{
  "num_hidden_layers": 12,
  "hidden_size": 256,
  "num_attention_heads": 4,
  "num_key_value_heads": 2,
  "head_dim": 64,
  "intermediate_size": 704,
  "vocab_size": 32000,
  "hidden_act": "swiglu",
  "norm": "rmsnorm",
  "norm_place": "pre",
  "norm_eps": 1e-05,
  "positions": "rope",
  "rope_theta": 500000.0,
  "rope_fraction": 1.0,
  "qk_norm": false,
  "attn_scale": 0.125,
  "bias": "none",
  "tie_word_embeddings": false,
  "parallel_block": false,
  "init": "trunc",
  "init_std_qkv": 0.035,
  "init_std_o": 0.0,
  "init_std_up": 0.035,
  "init_std_down": 0.0,
  "optimizer": "adam_variant",
  "learning_rate": 0.00137,
  "beta1": 0.9,
  "weight_decay": 0.072,
  "lr_head": 0.015,
  "max_grad_norm": 1.0,
  "warmup_steps": 382,
  "schedule": "wsd",
  "decay_fraction": 0.664,
  "decay_shape": "linear",
  "final_lr_fraction": 0.0,
  "batch_tokens": 131072,
  "max_seq_len": 256,
  "doc_mask": true,
  "train_tokens": 1120000000,
  "max_steps": 8545,
  "dataset": "wikipedia_en"
}
Each number is 128 + 32 x the weight over its row's rms, rounded and kept within 0 to 255. Layers, rows and columns count from 0. Numbers have three digits each. The size before them is the row's rms in percent of the matrix's.

# gate: layer 7 MLP gate, 704x256, rms 0.0794, rows 190-220, columns 0-63
# up: layer 7 MLP up, 704x256, rms 0.0765, rows 190-220, columns 0-63
# down: layer 7 MLP down (transposed), 704x256, rms 0.0716, rows 190-220, columns 0-63
gate190 100:132183149147130192111158178129157082112136128139131132143152142108200154112219186169120149155127120137139106123089110110158138163148191141101122129097128128147135141154161127190153204155090115
up190 095:144125136165145149132127163134157156162130135146098115106107133090121083120125113106065066190149097115089105146122140218138117177122127092160111126107150153043137141111092121109118069073109130
down190 095:165115148125164087151152153150106146144121146135121139143198123171127159168082159125108109161151127053120149178143100174161147185126150097159093141092181183117148137147161159136122108149153153
gate191 087:166106087124152134164139098157096100129079081140093165138097103103053126169116162146070141082137113115179159129113174154115143093117084117123108097144131167088173126085140169069150065152059118
up191 106:137086077083144105126132127083137179061112095173150152140098119123092176077115115147050134162115091187104151095182103092134142153074160137147109170113147131129127134120143127129101080102129127
down191 099:148170181119184124119105146136119179130184115127168173254085176149105112162039148167128116139176100114070141162109204105131106116171069130111115112143142115139089091085161137170149154088131147
gate192 100:089115108116071120170148131129116109126101092120175086087172129157105140159114106116117062150138142116118157110113156103092109115135133095166139111133146101115110176131135153171115120048179155
up192 103:106131190093098180079135151122104132136182118102102182124149152191074129128104187160135178110109145132108125216153100129077123153095105174163127118118090080061148105148130095140089150138132096
down192 103:205117099115112140136148104137224123075146120180115101127091122153143124085123159134179117080175117145102106154180146173116095165115093092124098127051104099077163171197117119130167122083128111
gate193 097:099129131132186155142125183116162175179113133175161111143104125146123072135132113131124120135129119194130081110090161139117126126062117070106088130136120097138089155092055090094066115142125075
up193 084:173133105097206149096096140102141142105124148136122131109078124103145172134156169062152118204119157152115168159088147065117105124158109117165090163113089126106147103170169188179123144158123189
down193 092:106114109141149155085090144162156097115134135091116180080128116152098136095125059115091119126128094141150102104121110189135168088112124095129146107132136137143128134154084066120161159062114105
gate194 082:167127147111104077111152144152129087156058090080115123148143146082155126152114159139191126134134126170142141154105138148157170133143190139161152168119123159122118097074132126155093215173132129
up194 090:144148127138168118102086155104029172098092146180126064106102147134107117129183102134116162140112095143111102124140189145165130192147076111149162093104180107085130142138102134136161089134103122
down194 090:132107122147104176157114169130151128161133156149178094085110099062128151157143114127154139134129141114130112076178189143098126199154143174160112135140112077106144130101136126086090101134094127
gate195 105:136128163126118130105108120166147147145165117118193078063071134117106128133123144155153141089148136130102136098168119156147143141116129144190132104115122145173107122156147136207090196131122137
up195 104:068129123113057086139127123139107180123105078093158142109132164134064198109131067123019078138131140104138095178178092081095149161160174088087163126145129089129134134104172088124160120106146157
down195 103:049091164091185192166178092092090180101140098140153110102117132138120185115117128107117097106181114117078140138118146097134103197134158106124162118191084095176126167169133188149121121154119183
gate196 101:098085098092132157191119132136082130136061137195074158112175183065141148120137183097145189141117138137133151132104135166170106166093149095120123176163144138161130073151124162181179096149024161
up196 090:105090093098149112109137090142146171112078087171129084130114104171115151119109127122117173126196100167090112151066174126132108161132061190175099078085125092092143152079050123092184169125097160
down196 096:153183128168144101119125140100140134101136128065118149046135114129109068148122117093148145175143109181154139159097115116125194145135158087066150120105118104109140134127150052176082126048179119
gate197 105:114096150121126172175154090157163150107050145098137182095080157186070137122143140169163109126114138114105092111178101173066111113127090098076166126122130132125145186139133166159116131153156093
up197 101:144114171133143142134106093130153134086155051140144128137111235109125109141120152143118081205174108161138103045119148114169223127086149157127067091125136141105150118149161136096130071129116150
down197 103:150122139146049109173096094073085127131067104111077138216129136103068086142125138146128114154151119175166114158165150106099139130160113101155196168157067156198116132114135131134108164144159088
gate198 105:088060112095104104133109104170132093176108130111143141089185135124130149168098170082059028141145101162156123124147153115168103119129102195135152052130137150142098134101136167119094144103141134
up198 105:108117173107157116107154174179112046063179089137134120138114107161103102098117134108116171090127166178090175139174113174181123109126090165052077135193111129097125138134129169150119147144166125
down198 105:171177215108094105123104110183141143101103107169139112082097122122085095122155106129091139122131123160142129092126120105115189144161194126128106147115076146122192085164148162101178100184084148
gate199 102:072129128112135112161080170095124093148157142107158095122111108129109088106171125164141145162123071124073211090090150090120133111092131164121126132178113126136107139176117168129133173142155149
up199 100:119111196177134091082091096127094115135150131128156162097132145069189132133112079193078143092115157094168128169092122148140165165122096134094098129131119145133139138139132154156172165182128130
down199 099:118111062122133115153138086112059148120137134128137134119084113126169150167154103135093158107132128144143143078096127152162209146107081165123103080099081122144158111105110124157114106109047154
gate200 104:140197095084180119160137164165155113183146145088116147129078096169098117192109091200109160139124160108147123152146099117153132207092114129101157158162132115176093093076167116145121112103121172
up200 089:113188162160111151152127038167147116120136140104130128132079149123087128085181085086144126092130103108187139124125149198157126120203137139145180125152127089131127151132137130114082132138139105
down200 082:161102120089176090110093205080101110160118123201135127127161139113148120165084123148143161155092130074069118113124114051123119133056138124129125152130141133108098134100162166156168141137114143
gate201 095:128139150059179150221181112125121167117125146133134115108171125099140126099081136119139185102134129131142200149085153163103081149094089092047070153132123155130070106102094136102135072132071136
up201 098:148095140125117150102142146185196101169137114146168158149120132119128140156151137180075077107097155100113118132091112176123123105096176133098125136104117117109122137121107100123082083131090170
down201 095:117123080134058130071195105160144141093125147153167129165089214150144157079201125178162116153073190132122084173127165153128093157167130192109118157104112099119126100094177152140133165137141108
gate202 097:124156101148094111116180155044191124154153195109116146093134183115116124143132132126140171133126118189170129167121142119140133111117154129160145149139126179058124073121137125117151143140089158
up202 102:188116121145118123118054194154113140103113163117127074132145087177128087156160162098089126089085098102119119112149172102149127095131114140086104088158217167128120124134112147105130074082130122
down202 100:131113139123094109109068149127122109104115158157079112252099118179122099120114088116083105115174110158062115180163200151153138135100092130129151106153169181134143185046082093118132111096174127
gate203 116:125129131145056145127124118111109154156119167193159060060138136140122129128130163104110104084126101129152136105081052121112137088117144183166120113168168150107097079092134122153153112119119107
up203 103:109067098096038131086107156135121127144198188131091121024155123113120072171153151075082125103176150173168118091147136096129095086119164179102094119169146149102149161117136076123144122065104067
down203 097:114156116137255121103140125135133128132157128122115106255097121131150088154118112117171148157123108054099144122193188164109127161098149128076159107076115107110133155156082138086102130116129139
gate204 099:107144161113091132065106167118042163144193100118168177130105131135126149127097121097076149119123070155123144098135112103145159073125120151167168077144132133107074107114090154151190113108161141
up204 103:123062110165121103100164128098140127124157166128141145165117195117211150127087173103172069131134125068141145107071073098182131130128086131096141151135150129085147116154113102135134085134083149
down204 100:139135126152088132102107106089098133148047150165184151193097111082128027139154145189134119162192116099152133137117134146102143101101137124100075144111129155126082201158102118112107118093087094
gate205 121:145138137117133154136133077112070076119219145123179119099146116107124144122061101090144097090184166138165076080112109119121087114114117154169105195150091064118120070137207109141135129098091164
up205 096:088109121092149121060089163112170110124137094115061115127107129154104082123122149164149146089110052156111169112221159140172149137178134110117177078115101125090111159181149155189127206161168056
down205 094:118155134096204114190087065106147093126170108143144121024128097107134190112102090119085091127101167158133139116160143120095097107102096095165119172136096129151165072126163131138068108085082112
gate206 099:149117072126142131114061083195114122064160144087140081064071178181104124113115107196074122098095070137141135128090158196141147137198095130144214087112082128100130126140163148155104068147131124
up206 104:109111165094100120148148112184156133164049114170121128128122088138112084199130155148111189096115083095066137130131116107161079147084109138134085189102088125095123119130081148095087124137108121
down206 108:165122124162121164148148177159158111149033099139046201099137070156151117211151181133092193150146141108139156150073157106179163128085141108122159147094088110188130099130120100163136128113135169
gate207 097:130145113152107135217174171115183136090148161096147183116143156135145205132101144120162089122172136084146110147120127104086125150137098084088149155102086189139065126119111122076125133125107158
up207 095:141130139113091172108120104149173120141140179110091141167093093112142098126146121151091157131123126171116144165134170168172114117148210139118155078049018104095150103145130144188089106135098098
down207 092:118117126103194146114105111101110128147177051142138158036100189107120149149114093140132173137139099131137170081133107085168105108088055104116095174154161173122069141126153117144135169111135127
gate208 095:069104086156082125118087091130142125170123129083088090104152126131171128157163140228174108168149141120150141119177171083144106059148141141169138107152125130074130191130186185155103141164129118
up208 103:105111116125131158151112153123140121149181126197139103108135079110157138117155066079102118132180125114116079190125077145128197091145161120047163130111144121095124120157173115153163150144120099
down208 097:085116130162102173108114096126131131077116120129115068038152109170129101136118144162124151128093087187151118107178158148108099135118072124110168201209158108132112160111097125078071099117123145
gate209 108:136072156113093180144148087146155116130163096105160121069186116139155139143159166151171113094175119091131078059106087092143065085177138155123165080105130156168156097075114139094083149145101151
up209 105:146161171150201156120129160102130124196122141159101141145148123112161129160141126168091109115200106118116154120129184087121112141131124161163107154088071116096068107155128114162158140166125166
down209 102:112065159148085128110110085115101113175158125169145106035136105139099126154122097133136123105168124152185097169175151121116193107080168160102174127086165169146093120159122114102104144127120096
gate210 101:114099092191142122116134172119094153069198058218072108167144138127087099209104134116137106133158123162120114076112084125120128096121086103112109105157140193080157099059110132202175152086163110
up210 101:146134190159133084078064136125115129161139109198105134143125127150146143143071215132118105204161096150174145125149172125099142109060128134118106107120155077088084155143134105126171132157108131
down210 104:092164114119207140150128144170135163160125143095075068206113136120139090063090130096186149095136082139133106163127084078112151079147096148193111173139144132138151086087107177154119137105134062
gate211 094:171129137133156141115105117141072164121115176171084122121135126100136185114158128122133088166117117183117112142116130122131076133119153124099111120136119101121185078086138135155124097172170088
up211 099:167146170146130139108186176185114134108079128104103025189116174161117118151160157125122171106156139116151104100144174090123151141210134090114128111093156139179048117107127180098131173198200107
down211 099:109063096092137136073140103125156095109112120125129129215155123150050142120096148111172080134137107100058109104126165129152184170084136163141175124148097109084101117094113192104105152135135082
gate212 099:103166136173139084123135144103132155136120110171129113102147138216121173179202143138146068144074086141134209135084110138140133155094110085130110114205171098147114171088123104134168126113132111
up212 097:045102074135120138090132126108103105121145196144182200128035125186138130101137113106173115128148149174136101110112087161125068107103124120152182150113156161159145086123133126039076165106134095
down212 099:142178127104141106143062178109157165101087111135076128160183106113110115190127184147125143129123142150094119128137152101144164139074132125110109112078127093123152179113102093144222152169140146
gate213 096:079124123108125150200163145115067164081166137110196118098099165133092162138127106182077115115115138099138095159138150146085164139104145126112140099210089151132132118095088143117125080133131086
up213 103:103087153148111130110186172142138127105151107159085107093154143110086108138091174128186113166172195061134114129065089139108118174137120109197131136180140101145107124165137152164129137149066166
down213 102:176087179166160104183193057081086170119155185155137139142067173141105161110087161165090129124091121080140145079178205117143099137148161127107085114105154158179126099138176138140106121093122156
gate214 094:087139120095087111150097128091120111130130163133129116143159125131186147111127162145119158145080114043149133158195151129049105087076102162157128119181101106221153158152119149128094116197168095
up214 095:154105148160131066119143117098122147103090142078154087150096144108116167142145120178099117145178163157122103112120176130122148093086143102071144055118107164075120138157130097125177162119082133
down214 096:104155117064085178139158118141197079143179101085102165216148085099135103154122072086105130141095135125122072144118107132202092141158090091187181106149084150136092140149127133122142123089139155
gate215 100:149118152141071132108139146072117102163120111088106201113116170197140102115138118149028153068086123104169100138134141104098092106164087147109112048064111102084113103048102122089136119125115144
up215 104:087125128118136093143149158184129145139150124098112153123088160115136121079136140158109124093072171099169158123127106217121162077170098132156131173063135178112140166113069153141159150099126168
down215 104:138198144166221107156068126156122143183146104168136132150157098121132151172101141135154130153108115134150180073117134142136082150134142105133148139114123128110073154136104109129168097129162157
gate216 109:142155108112126133102139134100137163150150110169161168091185164129133130135076119161113088111115137110114126046176141133084145113118129128172136084133113167151064079095136161111121114142127097
up216 104:100139121157157099125062107151090119160109153129193066127131177121126042090143170085135133118194140179164154111153105136153109109130195108109120151133137123079152113124128143149092105131127155
down216 105:094088125151153099138080175150137108147144105158111093000046141125079121136126161146165052093171098155125116158109174123170138128158103137125178142166131146130125128126143121118089150145146135
gate217 089:174131154104141143129163138110160083131085185147136078136098141076135063145144160124135093073193185089156046061132084144114068107114155108082172169164126162134171096177153187130146162144108116
up217 091:132123105122140143105133138129117103084126151211152117114137106122156122135096210111132156121168182094147048154144144158205150130162124149185143113116107124183097033097155128150134111145123140
down217 093:143191130124117154080049116079143152171130144102146148081115154138153160176153115200129059113059138113160121099160157140080201115052153122090087124150110107089085144141102109130164164070111108
gate218 103:108112104120140134129118158128144093095169171161164128094087122091135138158092137149182080123112110133097088124200102177144106203091110133208148112102131070121152120133121082102060077137166110
up218 100:102139132172095078057177113066120071148109109138160117113117121149179100140150116151079098152167138090141153084093135151154044121108140143114091154074100190090109101146102122125154124109102130
down218 099:104130133142082127167116079152089119124102150129117116046101118147127085117162089151123115150131123100146085088103127105146137174103083088102134127079088135092118118155087130069108115089149185
gate219 094:139100088114137182138161125092175118120108157158131094077078165159112170135157132119124143110098132124152102151073166100123159090151128158117106087083080111097129109094149112110145096113078173
up219 112:163101081139089148140115143159169156171129106098146076119115096125109103153150081126175135106137146129122167103164092083128190149103138128093143186140121118173153147120128121050147118076098140
down219 115:134142080117134096189104121110099116103119109128183084114132175039173166165116082100145120159140081129119146112169141130148139166112098073096101160081088165082057171119149190111099108143155142
gate220 101:082147076159056146117161143110174213162148120133074150110175198165067134079145104146113141112156101145123076133202151155133102146098141103112099136117125153154143114149100099078123196109178153
up220 105:142112095192122145089127139106088122121075097127168122116128124134118110136137172131116170197113195107165098094124175179152162166099122177103122141137136071098170120129110149088096153191173110
down220 102:195144150195210062093186183100101098094153131166140135108078128135146133171121145120145138171076131164146137154140144116108149134161085136112160169105103083131057123174166130125087149125109097